Part of a small language model's weights.
Architecture: LayerNorm before each block, learned positions.
Training: a variant of Muon for these matrices, 91M tokens, 11065 steps.
Each number is 128 + 24 x the weight over its row's rms, rounded and kept within 0 to 255. Layers, rows and columns count from 0. Numbers have three digits each. The size before them is the row's rms in percent of the matrix's.

# q: layer 9 attention query, 128x64, rms 0.124, rows 101-127, columns 0-63
# k: layer 9 attention key, 128x64, rms 0.13, rows 101-127, columns 0-63
# v: layer 9 attention value, 128x64, rms 0.144, rows 96-127, columns 0-63
# o: layer 9 attention output (transposed), 128x64, rms 0.236, rows 96-127, columns 0-63
# up: layer 9 MLP up, 128x64, rms 0.248, rows 0-40, columns 0-63
# down: layer 9 MLP down (transposed), 128x64, rms 0.173, rows 0-40, columns 0-63
q101 082:100120117138147101165103113117146114140172145143152114136159166152096165141136115058160136113134122137118110120103156139084137131112140114146081145148125159112097126135127179102134156108100097
k101 073:151109132114166143126128125100153140147182112161125132123114096093099107142120132158154148163135136189114103100069111135106135125123096145116116145146129154150105132109065122137128115103158100
q102 068:079104144160107111153164098122149117106104126115134117125128180090152138139135111114101115120087078132167162116130148133114145146170112097160113097141131123129153118112111132099189112136156136
k102 073:111127130157094140125153111132145178150143131100140124127159188099090131144113107098126126131132103148134123157116127150099136123083075098099101087068121167138158116148106134143123136120143131
q103 063:192142112146093114113128092158140139166114123114123117112103140121116123148076153147146149149082151121152182161154134091153153126155126113142123084157162120127140101112124114095135146137125155
k103 068:130127124151121161141156159117115161159124172082157137176133132119131161102141122118112118117086109122124131142126166104109103123093125092152100145065167108178128106109105107117137160128124138
q104 073:090117121141124141122134156126148097149150103157143171118107120112153128085176116107105161133142076083135120084148169104095123120123145122133144131115168113127105102109176152145153126092110135
k104 084:127156156122147134170169124102145108136136119124097130100171115155087109156103115085141119129142170134141109179142122132128120081154100162120150098156136097090138110098122141151090146112117111
q105 093:158124123151169131150124135118144138148146105098126094123133147147133151130135088071152122102118120150104147149112123108097098145153119082139081170136147124176142129120124196152099148122116107
k105 115:139119114134134110120172094109128143128159137131115148160105139105059098130152163102153131173164141133120117120101109123130133107161087148097128109109162140128171110069102133133150100143141115
q106 072:060126125160139168135112122159155143115137066133136134121136126108135114121138117117133136118153139147133185113082097137134124096098155114166090116120148180152146140121126132125107078114121106
k106 083:130105119120130108191164101103168123137150153119112160178100161102086120138120110110171127143118111096145127143100137154095134129112113161136151132090104105105117130080122172106139118128141123
q107 067:106088123136070143134143117118107146112102129112165123109126134135129118136084140152121142086165142134121145155140122116140131127148096088129076100147114125182153187108108145140160100151130093
k107 067:126085109181177114119131109129105110127132128112182152147102143134104137138128120103157115132154103117100159137149150115079173141112086116122113138063123111133153132113117120168152132150139153
q108 073:155112148154127145144131091104154150100118081134116129098173160175110131107144133084138111093146125183120153120129123164119105120149111107134117162119125126133141140132092143150128054140111124
k108 076:126134116122091140108166121109157152171116125132121131163117156113129115131110133086185102167126097132121155103099100109097136154160105151107126119105124141122153117091141094107137138167140192
q109 059:130116166123090148130100141085139144139118159086138125112083148136110174118118123095148140121141146107163118109146128127095157118112143151128156137118136141112148131095192166088078160147144126
k109 061:116123122146128156116065137113090117144127119125148094140124145120122139139101119122140179110156116158070127105112129126140139065107165163132132114146145079119115169129143166111125112169103127
q110 076:124088106099183136148114141102111119137167129151156133141099122140149151132147109138136139154109129141090118150150150085108123110116141166130102120141070177154112096115185157128106109143128111
k110 069:156110132109124125153157112112098111119109119157154143155110111122044122111095133152121121107148147108149113101092165156121129138144148147116153132143168108158172141113104155137113078106117099
q111 091:119149096124105113151116130130121125108116101144118174146123154121093123127153098047170151119146156132136143123132141166143126144123124151125155144107118122102178142170134135164083101130085147
k111 080:108124106080114126152117138146156126160089146159130129130105140111121139102101150078175138155124089162140134153157089095154111149131110189135140151115119141088142137119147107153095148142146107
q112 068:163130156161116152132124106123150125112060120085123124123131106133154123115111180161125150156119098120149154141124136113142151082143124102140112082080157106161131132153072107129118129121134147
k112 069:153159117157106135132170147138131135124100143106111183125140125141150136158130131100078114149070153094108136141092173092127131116117116118136134079115109161124125124093140159127132147114105177
q113 089:113099175141159113124141113093106112177150121166120084135148116126136132093125141141103125149115118135093112105106120071102143126135151113140102162163129107151093103145097148094184146126125135
k113 093:143170109127144112088156116108129162153154092093128134140114087124151164152146110157077120125135168130135114104101112144102138154140131074147127165161124170130133149132112140107084137114154105
q114 094:117124110126178117128118167127111143125183119121156147141158154114144122172158088121137105099102127166119091119100147170133115166114134110159093123139148126122080114135142138132110112130119063
k114 111:152112127131160118141143139116140109087153115151095111094128194122090093118160117144170109140136148135167120125130133167119127102113120150114133146123099137135144110135131092133127065105183093
q115 057:129156160103132157108117184152132132142155163091137139119141159112127111169145115091143134132128131133161131121166140149103123132176119100118156117094151151080148131118171168111100153163148108
k115 062:103100137146130128150099124123068135148154159163080138091159138096107144121140162092171154144125122154128116157131131133150070076142117142110128093143131107134121166149146137123134104141115104
q116 077:143062105147121134162131099107140102117100111119143098099068134128127125113150124081119140134143148158135128140137172161124116105130107169167133109104113175129168124110162110124167128119116112
k116 085:126112071120113128132136135106182154151083139123164106159116143120073080130107099088127104118117094161114143159117138159113115119103134133126161124126172128127165150135108104120121135159119157
q117 085:138125127167141106180129128109127113105112181086122085115131116136106159140154102075144107110143139123125124137114125154110126100107121150165108127169105120135108141137151138118144209128148100
k117 088:108104073119136150092094155141139138102132126150136100137084105128110095168131118133097150148139150131094127106134096164134158146086136142116105123132151176139151111153089115146131109188136116
q118 065:108131124103110078144090113117118114121153128142099144101111133112101191106081165166107144156089133121120140152157148118079150118149147107115131090102114135123154146118117107149097126102144165
k118 070:115151176130119156146148141104138093161129151104137139132108121135133167105103125127080142117104100151113084162111185073106109095153103122119114135143119131152112118144125130134126156113080087
q119 071:140126118135131117177130153132106138170129118118127106110138105153073114144136138110137107109137128174130089096128110163144095099163090089132146104143164145119106141140118123105194107146095097
k119 077:134120101167140118132153139113090141166163097167115115101115141147154108110145114081155081171141114133097156157143093165113108089148157150127098143140142143104141100158112104109109105135133123
q120 057:141112128129112155095131080112162158132122111142103142154114146119146092136127185119118121139134135155148184139163104109177157142120121140137106142129123179103111116157073137101150153115122098
k120 082:129147085106105122141106139118153155155092137107151141141147137116139119123113120149153140113088113131132116085110115095109138174122131090173137124070125128184109158128099120110173149098139165
q121 114:129113142151141111135140140104134136121149122144162111106168177119117138122171120062131127129134126142112134114087169175101092128152102097159107130096181157164102120123160150109127145118118139
k121 118:168117136135131140131148089092130128152159106128084134116157152128092097152139137102133137129130118167142113178065136164116085115142110159110098125167130142111152101130112095111091107142144116
q122 076:115082118120079134092135110164125118122149118136101115117102127121145132127091165177087143128138123080110113170161133138104156103126119180104161143125112144097154151091123114141150131147128165
k122 086:137169156138155139127101136132144127135127151095169080113143091124156154136126110144080128102095090117137128153142147130146147120141130104108127135108130073166079189168121126128138146116101126
q123 076:137149141115103145048126125148122120093125164101120139073132151154127115125106138119115146171104137120144142115164120100096158116124132140100119144096097138159157113147096124136131156181153151
k123 089:124117097095113137095097118166105122151114189132146119126133113102152181135107159140089146119108113130160113134117135120115126132112136078147130157107107122188099166116152153133170145141114150
q124 067:108100121132123140120107132134105171128105104125142186121078079104112134097100133110142157137137153116108160102145146133169140134106121126105151108132145115152162109158109132138145074091078151
k124 064:136132131093123084182156115066097122133120142137130116135124142173108166115104066101090094134118117116107147140165150095114111105118139150127159133094101116113130115099137154148118133140134102
q125 069:114106153133093093121118111133139123130149131142129114137119142083177108163120144107116129164144079120146089111072156115122103112130102170150146104124122109170132141141126115062171147130140130
k125 071:157138138127151122112099149159122144141157113127148092123150138076139111143110096105103110145115130111158110140116136129150126115084151099143079109127123128168112179192131124138091151074133119
q126 077:088110116131116108141086151109127142114121131177154136167112127123138151104132132122161188142169127127133083107110167125110094092084130138125159102124114140144128144148109153148132108091076146
k126 088:183135172136153127174122134126096119125135075156087133128130077146116134162110137116114126127123164132102103127138125101128134110143123166125140153153103106084116133092147145161072145107105130
q127 074:062106084163069102096128107132150085121128126096140123103134118130146124126152104138078130116157107112155138113164138136125142095157126098153148140140140090120137155123162118096164139130123132
k127 073:114139110141158130168115134133123119127133132104148080112121123125128127157149126075103120163141140149152101172148115158113169127073098119094166076099107106137131092160127130147116147113157157
v96 085:118126149111148141138126119132100129150135131159120157151146085101131137125138110135144113083123162127113135111126126125092087138129151131103097118059166150143144091202151098080140105140126134
o96 078:100094090148141128136132131167152155085122130109133089111162131113140119144121120124137135169106123119145099116134141088196115120144120100173135124164100116145094133087107176153150123111154142
v97 105:173100113122148134113135156123140171152132139125093087158133126057132106119164116162110137131093108122156129083156168165121125141081161125122137136154134121100131122121125107102106096119155128
o97 096:079138104138079128104131099138111109122111107182161173100119093186114127148096126117115143130141184121106156152136114102133136128132103068115125133107149147161143129156129142131142129136141136
v98 098:143127114113123106124128116147172134160105135125142154193169150146111141142105080130118111151133101106102165126125088107141115158130123126158086180149133151101125089118132133145089098135098149
o98 095:151124113112174165127138125097131133140160122105142108106099104116173134099145098128152153120118133130157085166151129098118113103106136113151110113101120071163107160140147168142114158108169100
v99 100:136092114132146115122129122083102118182164111131141185183108138103133137126069126135080145156125096149110159105134127120145130130144102146124125096155157125149104144108084114111120148117106139
o99 101:102141098082133115083117136151154087091106125140099120087115121123166117131173086143115118135116169107128128180153124150123166134115172120113106131135104130089150156160143141155152130142118123
v100 093:163132124074147153111104117127143122117091156144148104127102171126110133130160141128104142151112137130071124128186125143168159143090111119138129153105106089129160143086129145142098096153112110
o100 085:162175103143148101161151105150126122147116120091102128120132122145155121118092144149124106118119097121156139193100100133119111119162132163080150139106168102124104128148142126074124096148147120
v101 076:091082135155101125124110148160113138159131091127124099158125153109119193122106130129170161132107090116131118119097170171079143133118118126111121137090090112147123124143101106152135148098127120
o101 078:114119124109144158092103118139113109121143148122117193086097109135123094165154134142085128130165162105110111112145119103161126157111145123128142143144164173108153145080129124129143163096093138
v102 098:105162133102130147132167135122126145133152120127146154097120125148110113162139094148129128100138143166106131158152060117143170130171130106184171137134092115154133140103164109137122153142114093
o102 098:180126150145145117165123125136122137126139123071144104162155174154101139081141170095137117124159131112145086131097158106126092132093154173117123101124120088137151109136122138092135109132136126
v103 077:130067156121102128125150122159133124141144149157135147117146108161116146171121122132106095126118154145099160158150071125150091108106093118102120145133136138142112123102133123163154131165068160
o103 088:152151131110163141156110152137137129095124140084126086148164137131149137125145130110144154113109119159130099118091126058124115138141177171177131137113122120135079122159091121128120122113142088
v104 093:116114154161150137108121126131124104104102071116157128137133121142125136117138173105150117124097129105091122128136124130166184072140156128154127134156176136102111108112119117085086114173152135
o104 095:093150134110088149171105176152142141114172120166104125126125108087146096154154147132098115151102114148151160130103111099074093156121091141124097113119129121123129132169155135146110132130148135
v105 098:143099148178087110103121193104115110155176089119161106075116129101121137147124109172127158154102141126153110124110108155123113127150154139119120129140144119138124103138106127127100116116174153
o105 094:100112110104130146115101098134159124143162141161135168135122132146120110134135099083113113140091175142150144105125149109087170134085124096113081152142129190134103153142136104110154153121122123
v106 095:110153142167132087152093108144147105154121151168145148094134106152086130137099123097125091153118140079158119136150100101127109097096119152145126129102153137168133082115148103151140139154151147
o106 096:141120125128144153121107134137107134129157116092135106154168157117138112138150110139115165100096098180111116122097153143132132135156138099116117174146112107112040141180112163121130137119135114
v107 096:105157136141143168099066118165127140117137105162140150137151145145141089062127139113133112181118108142111130127112174100143112172130121131117146112143104160074122123109130123151133108129107132
o107 099:082103105113140091121098149118113138114154147117136154125110123101144178195106079163123152156121137144133086131133125119085118139138173106129096129130118175141158122096156122140114129136121147
v108 107:074129148149157111126112143175103146100187110110141116090120095166126126121128150158150136149108120127162150119142143161100116080139106097140087124085124099092140126165134132141131123139109121
o108 106:122115101132106116093132131096133145149138125156126169155129151096146128157146084117153129141126134147122103097106144081126122155141128147158131102153111197136138110106118131114157108049125157
v109 094:130137134178139122123136129133163063105140153076124112113152145144091140170117126140162142138089162094136139144157138131105123122142133071159131116134127119125142117159170089122125163119166128
o109 091:148126117117141181146101153104101149137149072166115100137115121118125102088167119118134130143181118114138138125117149144134149130138079123079105149158125150108132133122149150133122074087114161
v110 085:126128130135142070123174158162114082143120115124133123162134129118137113095117126103140139139145130114175106167123150126145127114134131147121150154159137167079089143113165126123157177141128072
o110 081:140124138138090140089116157062144182103131157112133149081091133151102128154134180149118114149151145155117151112116098161121098138090161087097128146121121151124142134124130118131120125156117124
v111 094:123156114110118167129137151114116102131105179145159110139102119145139126149142101125148115146132092106118155131143122126098153170102107135164161113130136136150145169156075119095066088094127125
o111 079:172145138171155128130134103111143113124141100176083122130135107112142131094164118146143123118131131088096122130115096125108126071164091173119088145120115098137139137116129149150144178148114161
v112 100:139130120112150163134142134165108115102127126114100143092102098108118133124108110086128112175156145144154086110144087132171142128096148143140110123102095151140135074170139143160180152132114127
o112 111:145108146150143100154101111113103159140139154097188064132152166156109116118112118149143111094085130170126133136081170121119110132163141142144128132141124106131127163102102111124122139095131110
v113 078:158094126156130107136133106110115145141143109060116131103155135122166119131160162146129136090174110164117161108109148146135140106119100128135115142126141109121116159086086114160127075082120126
o113 078:107144149084098181132142118106146070130127124155116146181066113141085134134130100115130142102101154116141148110163130142121115116163118138116167091157127131121146117149141095138125135130162107
v114 101:143128132172137108127144155093124146125139088112093071145134153135129107111123147125064160107150126152128135106116201130163129136170109137145073111107153111128112141142129109107129109130121128
o114 123:100145101088085116104120138171135110123118130165123183136112117114144132155173146134115108145113130092130161141149091150120173124100109114102189111126130161088156116127134104135093130132134145
v115 100:151122119093094131142168109105127132102126123124130166137133129136155127100153123127126156150163087131082153117116090155176117103178119111151115150135115125132092104094090136113151155130189125
o115 106:144110137101133135164134116155138107136095123125118068156121110123114099109127146111130109065118156137184142129159133114130145132133119143135150115148110047166130152177127108148135119119142106
v116 109:126104072132130075144145193135132113123144119149118087140165142162113128144079120164113161119095113135161129117121145131107078127130110148142139139143164117118154163144131100101118147100147142
o116 115:126155127135105173074107098133130121125096138155137181101099137088154125145169146121130123149146160093093118113134116146118172116124157074113132129090136172138110119119108136140141139132097157
v117 099:152100151134123130084143108146123115062099167129079162108127189094135162136137097153151123122113129116137115126118187126169124138137112130147129135116092143119167152148143124128104140132156132
o117 092:115137080107145118188102124126116137160098119150143104101122113145115137148098119110133154145161125109108168140159142165114112102157134155085157143154117121156127098088128100139142106096081157
v118 080:114117125143104155125092119127117144128119141126106122173098177099111128144132083123098117111146114140129107186162171155109131101132120119139152148102119142099075103175141168136165104116107127
o118 085:109129095127169107138131134132108137116112114141143133140163065151146141135149121176096148127149133103134123108111124123151126158110135069134108122157108142168134161111106077162080158105150144
v119 099:088120100129117105174141121131165141137144094141116126121164155120108157130132125121074112128156132157122105138140127174126136147130135097193129155120071137103155176130130163153136111150108111
o119 088:146137137141148143083086161124103145150134158076169138125144129121138122114125120170139155103154130078142142107123114088123137138102149145109126091083154125160148108116093127101116170087147140
v120 104:159141131189152098147136140148140143138136164133130100119138165120124099123100076118136152179103138111133090125114181124136115144127117141117128084111112088144117165158146104148095086118129107
o120 098:119120096098094147112080125096129122142128098133083172099118161138121156118142135148126131126132106122128162165152127192113116113150132096125130139126137218113140115092123140117133125140121142
v121 077:126142094145168128127165114124121141078143120106117120130117163159107113118105116112151157069120120179154133104120090137115094119111121140123109146165157126141136119115147148088101165147152185
o121 075:106139181105114141153113130117148116167148127137128137153150113118156130102148139161125130136125136106111097104121175146154154140132130092117171093065079118133104111124132147147134092165107084
v122 137:123113124137112095161139122137190142121148080132105107139158158120123124112106140165117111114102124098152131125147221128094126152148129123140107097130136151117079133154105126097102140128126122
o122 174:097121083124086152067121126142105118135121138167130190121103107118167124147154111112125151133158129114130183093152087119123148111102110105134155129119149153137167111106141133149145110115129159
v123 089:155126108142090156119168149133111116119117124061133129093150100119122134146140131115093086109113176149170118134161111104170143113119123105129110143086125170152151138137159098157153129099126124
o123 091:138116171135153114169118103096129139141118145163140085127107129126113128110104115107188132152153102148112122114067142148083118109162118125135126136180145124109156140121087112142118126119177101
v124 100:130117138138111112077161153140076128160105111101156123109134110135133124101143122112104080121148151101154148099108115172151109096124134144091126155154125162148100103115176173137149144131144098
o124 095:147109140111149136160150150058131145110179158126128095112131099104110122141101160108153128155126148182098129136127120108142119120129151138104103153117092127098131176145112091107150169106144118
v125 084:130159122114107151144162115150142108163177154159162120105128139115117139137159100104121101140143108132156085115104098098130101142149192118114139134169144145103139148151147124094141080140154149
o125 091:121090166156179111142101168138130139135090150097135109142146104125125140130086125129161121136106162163133113111108136134101119110114087105177104113118125138174102091142101172130166147135133118
v126 098:166089133141151139110119163076142085132101104105096142134149127172150146135098124136136106082128137103083144097159137138103120105137106144092176129135144099135154146145086109116142126159136137
o126 097:115161142106107153150146101136156126106103097151129121118129145081125121117149153109092150170093157127156175125115101150154155102161114155132129123108128123120152097147129069130068112140121155
v127 090:136133109152151124104134128145124144161099116123068124153132107182099187144125144111109078150089138128114152134178125144102112134117118134097119157129090115111113095130126142173164121144149144
o127 084:163165152089133146144140139140099134140137131092134122130145112114141135104136113123115147112186114158110110123088131093149162118126124077142169138125094103122140155146145107090073171110096146
up0 093:100115117087082109151159127144097136152162125102116139151145158126114148136145128117132117157122149135119160129171121141128132145136105042077117141163132084132114139170158106108123145113134121
down0 075:198132121137104071114128162139147118105118112117130101133127119106164148135126163133102156124104089125096126088151142126143103113140164199147135118111142118116137112107148121128140100169095145
up1 103:146156112174100096131116121130136070155105140140115127166148115104116167085154088133155139144139134129132142115098131134116169084118119152121139111142076162127121142145145099128140136173099090
down1 094:174114096122087165121123135129127129105129154087113097129118160136104104113093105149103141122087101183110153134121145110142112139121169145141129168124137113128075138160142135157123109115181147
up2 093:127121141161124100107128128127089147103152109132097127109123146123071161107113107114108097148113111099182096107124158123147156121147165155115180135098125163129121151143117123079132167133096147
down2 098:139089107145137113167066156146139127108141156154128113132178090103125138157086122096140168108121181125128119128113126129151082093131146091117132125138110148154119119128152134152159091138151129
up3 093:115142124171166156151148135130055108145100154123125124100139110140079128120129137157140110136141148103148077139097088080115094161159135154098103128150134111131148125126107142115156132133150104
down3 086:153119127111171124099165139133114097155113130111158147098126111123157168102153122159171143118140122085087128121141123087137095120135182099084150108109150149137090147128140157101135120122152101
up4 124:138116183125113126087141149135120131124097109128188147087165143170115111131135135119148157128107155107081111098124120124151080130150119150134162113168110090096143114119140159111105112129142158
down4 118:131132111116157133126137123147112138119104126170045138136099116126131152131120139118107143192121091132186170123139133085116125106120124142112145137097100136149086152088126136165148138133119149
up5 101:127098101103150154134131120138119123105142151101114128121116121087095155164141132131093134091138065124163118120136149108136151180176106119119103127148117141094152131149086120094166178124126134
down5 104:105139141164139143177139139130130121133131065127148108104164119156137136113111088155109060174154152111136126103117104148103129134093104089145152124166159131129094120100111141140137118115136150
up6 109:147093126075101136172125123128119112076137121118147173103117124107141144091135145146105173136167160091106116148105129099133132121132134153127119152152143079134172115131108141117089152140087115
down6 108:151145120126100112136149105125141168105122101092143133113158121115142137153075083136094174098138130154132079140126124145119123195138147116132143137156096130143120145096124119185106100119149114
up7 111:151122141120097113072120125102112129142151162110077127135135116127162117148128135143127100106151100155107142171112159099127078141141085131164141139126148108143146140109113104095171132164153173
down7 095:136117122122095099131168143126104105105145115151150113107097134137141148116129141183116149146145134083141112100148124083154099114122141161130125154125157114161111069104165157116162141089167113
up8 104:127198102170147100126101120107130136144140114120092171144129148125138122126076122153120152109125147115121100139116095125139157113160113143154162090170136086129147132130120093088090142131105142
down8 103:153106144141149149124130118113115132153164102114108127158152106099136142188153067150105122175162127102137132145146175119137124124117130102132124077113109137119080100106136121124120179104115141
up9 105:135122142173092180177104128121121130102156124154119157114186151109092122152113142146112171138126117129128119112138105103097121160124129111116129078115102110102144186106129124164134114153129113
down9 103:146083158128145094139141144140119087088143135131085191139156130142153166133119124107127124103193123130124095101133124119158148088127169144103127133090164133128107116099138111139096137121128132
up10 110:120139080063110143147128150118126137157170129115122145116121103141086123158112109146145125123134102099161113117139118113114119145152158105140142107100083107114153114162114159113156189141128178
down10 117:119135129092112120115141099117151143175110156144156112132126156135143117091093117136135171153125110125118123132136182163142144157138089042163126131113119148100150118090094125102118118131128139
up11 091:134100160116116122130117113168129141120157116140130099153115082152111109122119104159156179116115142097103148143147165175092127146137142129103125144106135107135174156126057137131169126104103124
down11 082:126190152124123110131128119153122175130104123124152128099123128166157112148104119139114120157122126123142131082121126093156111133116180095166103136102132109168083085099168136107124125089133154
up12 109:110126162098134137130123117120126111171154121105163132185116126132106167096118102156159151142165163146137137138159078078138131113140147154128097124090136128122109150118102113129124085166114092
down12 097:177153084109144127104156121132114133160170109147085158133124118104180149096148135175114138123135090107127115148141122157114104148106121099098128132119104134184139090089107124143120130108138146
up13 094:045166106112103126089142116147136140152178137125098116102130133145112162138168185102120115124120137150181143135101112123114107109130147119125149111105107126128093129151133126103140161105145131
down13 099:140122124140125166134118126183133161124099143126097138132105109107097142130088156114154131162071160139148148165139162069125122140092138114140121149104107090099157097131151158123124100114149115
up14 099:086116137125115142147145138142136152126108148134128095112133145130122120129090128120085163149146154159127104123057114151156144120150145117135114110147044096165154117149138150084106114123135120
down14 100:139100131169138134145183113090157135140113107162123129139126107121115151133178125141121154104144091133120145141181168103119149141130134129130099123086140078075124100101144099116120110130111165
up15 113:122163137143118106137103138135084157159142150113151157126106120107104090101165116160126140154104141135131146079106115168112112127119136137100122073139112098157127151156108186092100108143119149
down15 111:126096122108152135160142141112143116094122106117164136118166118157126146172138109166103105096134103122106095147142082117141132137135086085139128163115123155130156120102145090154180122101136173
up16 099:091156128118126093135160118132126123104146151081097120133109096113121093085094138137134142152152129117133119087126165144165120131151100120137143164121119154100131115091159136149146200148110093
down16 105:108118159102136149112127167118094139129131110183136120117110143130136140137161137128119111121133116158112139188147147117109105143135167148120130099115142124079128080164126120066099077147127161
up17 106:126152130167135119111172093107115143084104107147132129133137146131131115128084132157181156114102094165115077125136112129115186127115170133120144119116135131091123089148127120162106121087133154
down17 112:088150094112135119133115169146152123129127094131168158162146097102106133140150141086129139130164156149153112124099073123129116139108129084138126088129176140175165107121118142109141120110123094
up18 098:121130112126112087102167097127161127132120103120189165128158113116143119132139109161169122123121136161130137180143137105117087106139127135094133132058107122108138141149131103122137159118175152
down18 091:120163154170120129132136157140113118144138085132114122124152124075140158125103146147096133150137104134113121110095124086145158175155126104105117133174151160117137115060138134105150080120118118
up19 103:109132145114138130161171111150096142100130137100114115132085109108126155155132140112155155130125095134131095092155131118102129095122118157136114143157173081107127101123126147076164179158096142
down19 104:120148095153154135144141121143116130114118104106147109154138181135127133133143139134103083097152126152107119147159114079148173122088164152108122113103152164134135130116131112169132063099097108
up20 093:154125118111120121117152152146171146154123146136123161099140152146134160116129149104111148080144171090088102148096102111136194132120088142112114109119126143083113126148119132161095149092113141
down20 070:126101138133140133116130124122166133141118090131147110118106114084147171166123112181140142145120050146140120086141149120128135104141164184146109107118141112134154151072126116131135129116095128
up21 101:127133119136105137103106166123160167108128135073119128182118175138142106088093141128142160163137091115128124131135136151133144129116088117150090135135110133104142154123091124082110163160113092
down21 118:123109135148096131079091127095145112096122178144160147151133129141125126086147146162139134109150128103100130134141139136128107158160092102149113130183117108152155119110151109109152096124164075
up22 106:167154154126091122106158099124128140129138142087114143126193113125141152129137127121063148136104126167111109115125136147139103115147108114110154127103143154098107116130116138142108128092177191
down22 127:107134128119129162158131150078111121134141066116155130160152143115125090157105113152171105138182134101139137080130120163120127109113114113143124130150148158134143095170126106153111082119120105
up23 089:163119103149125120152127109160103175159107156137137155128130155116110146117139115122114165098122116148177122139128115098125191085129099061143143121133136102096143143167105145130134126139158103
down23 071:120119113186135104129159150135163125105131115103119080145086120149167168133136131152158154120111104086105095118155130098150106123161128109136110138126124148155139138098157141094145140133062127
up24 113:091131148158099134102160121113124150085120157087129144182145140124098154135113136139123169127124141148083140169122091141159137115136133115164124087143141129091088127099156130125111078155126129
down24 107:166135131135159139147101154135094152171139115121116153107141080140133107120088090143134166146161069110134111161136143113136122158179119126096105135155132118093121087104129119121118112143092149
up25 099:112111163118096090126091122089165110113128170166162105113154131138122128125158147149132113164119119090144132132124124128140153131153142103184163153156133105097067146107109163132114113108131112
down25 104:132136146133141131113165124145124115141127119136099168154118131118144110158043168099155150076078140127122120146140173113111119096112178145111124155111141112126118130142098126095131104159127139
up26 114:107153132158109151127089152121163090104117168107153134128137144072128108147130113153110200124153103118096132105142121123117132105139118153128127156079123118106137105156114122140116079151170118
down26 123:101129113128143134135129146127098153088123138167131126128120127186145149112137117120110116118180154112123149188123111154128070105088153141079140128148121094163107103120170155134130111107105120
up27 102:137083078132087129110077129103104109135121119146157138113144128154090154112086135161108138154147113164165125110106151095163178135146111139148131141166101082133129141116130126121120162119131114
down27 108:161136146087164107093124078138141111166142114117124107110112074114141099141155122100118128156152139144126110089147119128098148147176132129149154097125131157088152141180142091106131148135117141
up28 111:095120129095053126177130135166140149116119150115157138152159101117140139083177140099111155127123132109108129113129159097120098140186142144121150140109118163099107114106134115147118142119137115
down28 105:143098121106152106096140122162135096124129133110134170132156109152115158162107084118123140131143123099122125125138105172144125144145125110146106079136147122142080195111125124086176161151111115
up29 088:134118135143122148108152177152112141120103179106109108110073136121172126121134134171111191145123081148152153128098129123141109118131080143111120154143134103098101098152109127151142162129126137
down29 095:142152145105123110149140145099124128100135108116122184117147127156119140127099152095153129056127126078123121141143165087129114150146154094125166121096099122171148136109126158136147146147092107
up30 104:106123115156103117134132106104138134130161143132152123146146126169139108074108110147132118185119099117156120120160110102146099128111164171077087165152145141143138127115145127122061136140126104
down30 098:158098119117119184165136129142173128169102140110133122117148147101093121090133130116140162164097083115086100120141141144170099161103141114131120168114150151092104138105135154115134109118120113
up31 086:125117115077136163114106141131069126129128122110127110138131152150102142140134148146138145086109164120136109142114128111098126138129109150177134091151137145123082108153091081193102114164128128
down31 076:161154115150106111084114121156140116091124089126144139101109151123137129112120079135134170121114127122106081117119135132137126105150188196136124149139157121158162134187127121120105123112116121
up32 099:056123170155122120134123135115140132131117172071157142131106102134091129174157159153095161094121104118122137156155130111127147123126134124086126120160121128124178140121132098164131126104142125
down32 097:117111134152119112148107177128124129079136133109107077154165112173134124147138140093144164122150083137143155134147096119108133122125136129143132145113152107100076151091133125125109184163117097
up33 092:173120109118112098122101123098111105160103173118119124131124141123113137141068129150113118080148111112129163135118118123162157101121152122152186139157145159154100093163145153123141098132091127
down33 087:118145171127081138155123127114122142085144077130132111134142114113159133133092192139077134130144095145139122146128135095117166134141149162140132132091125152090145110129137092154119136126071127
up34 093:100125142115153143089137146089162141143143136124134150135163107122097137111154172126103111127148127113154140092108103168082146161104144102190114129094119131132179134143086153122122128103153114
down34 088:124166137169161079158096124144111176140127124117117150154136161082151113116090123076122147140132133138119108156127153134139142134113127104103133090096127154141119163086146109129130093148080135
up35 093:116133140147096158105094100167115141124163162132089105126146160123097143124134104127154124092137137144142118129148097137099160090142170108114093114134207107116133140164113149111135098116109128
down35 091:079140108166120096094146080139167140104143114156096125155108131087136164099094169117107135141128125148102113139128107102138131120152159146150164144128142153126128128119133100093120178143147087
up36 106:135100126117146107140136144146122154113117165144143105159118127117130109119139157095149141111139150144112082151174115167097107075117125095143154118131130145130136183146092108169116111090127188
down36 087:129157145150103172110102120137153159118139115115125124110163145133171126143134134149105177136076093162073157149109123094118137116146121151102120172128097101102114159119126083153115109109124126
up37 104:121128180163108071149144105163118099119125144138129144113137150086106113144108090145090140131126130114207134181110147100138122143142129148116132125110106141110111114107116183126127142137115146
down37 107:119151139120144149099162134106162119184112097127117102133116144121147048098122108106144133166156119157122151084137105124137089135123138141099145131138189138107141133122147101129126112164109118
up38 102:082158136115155134158157059181145107114146134112142117135092148108101127144126123154076138128129142138156105098123129111143125178112092138135147135147127129137148108115085112111128130143071115
down38 081:141108094183167122123174125140108108145127117109149117121142145141124134147099084158132148106100101094081111110106132190151108140136132135165136141098160134158138106096167135142123114114124094
up39 102:112133130139152100090120103155123147120144156116112110080135138162154055112168175115122131126176140127087132123128139115148129104184114133148110098096133136130162108138128093136140135162139138
down39 111:105113101077119176153150134146129141141135102110148166153136140100103108155108118143158125106126176134115117109106154155143153116090150081123113081120098152150149124134156143161130103088153107
up40 103:114063105121126129159117121166106170124145130143121128137102078163094140115114162112099098085117148148111125108155154142126127125077138141158119135140099112151151092147110147093125138141139172
down40 104:157108150145149106093099113155115096134157169111131155109156140106119109135174102110150112098092130125107147158150117128132078071158119134087179108145108155134142149144112134137103135148117137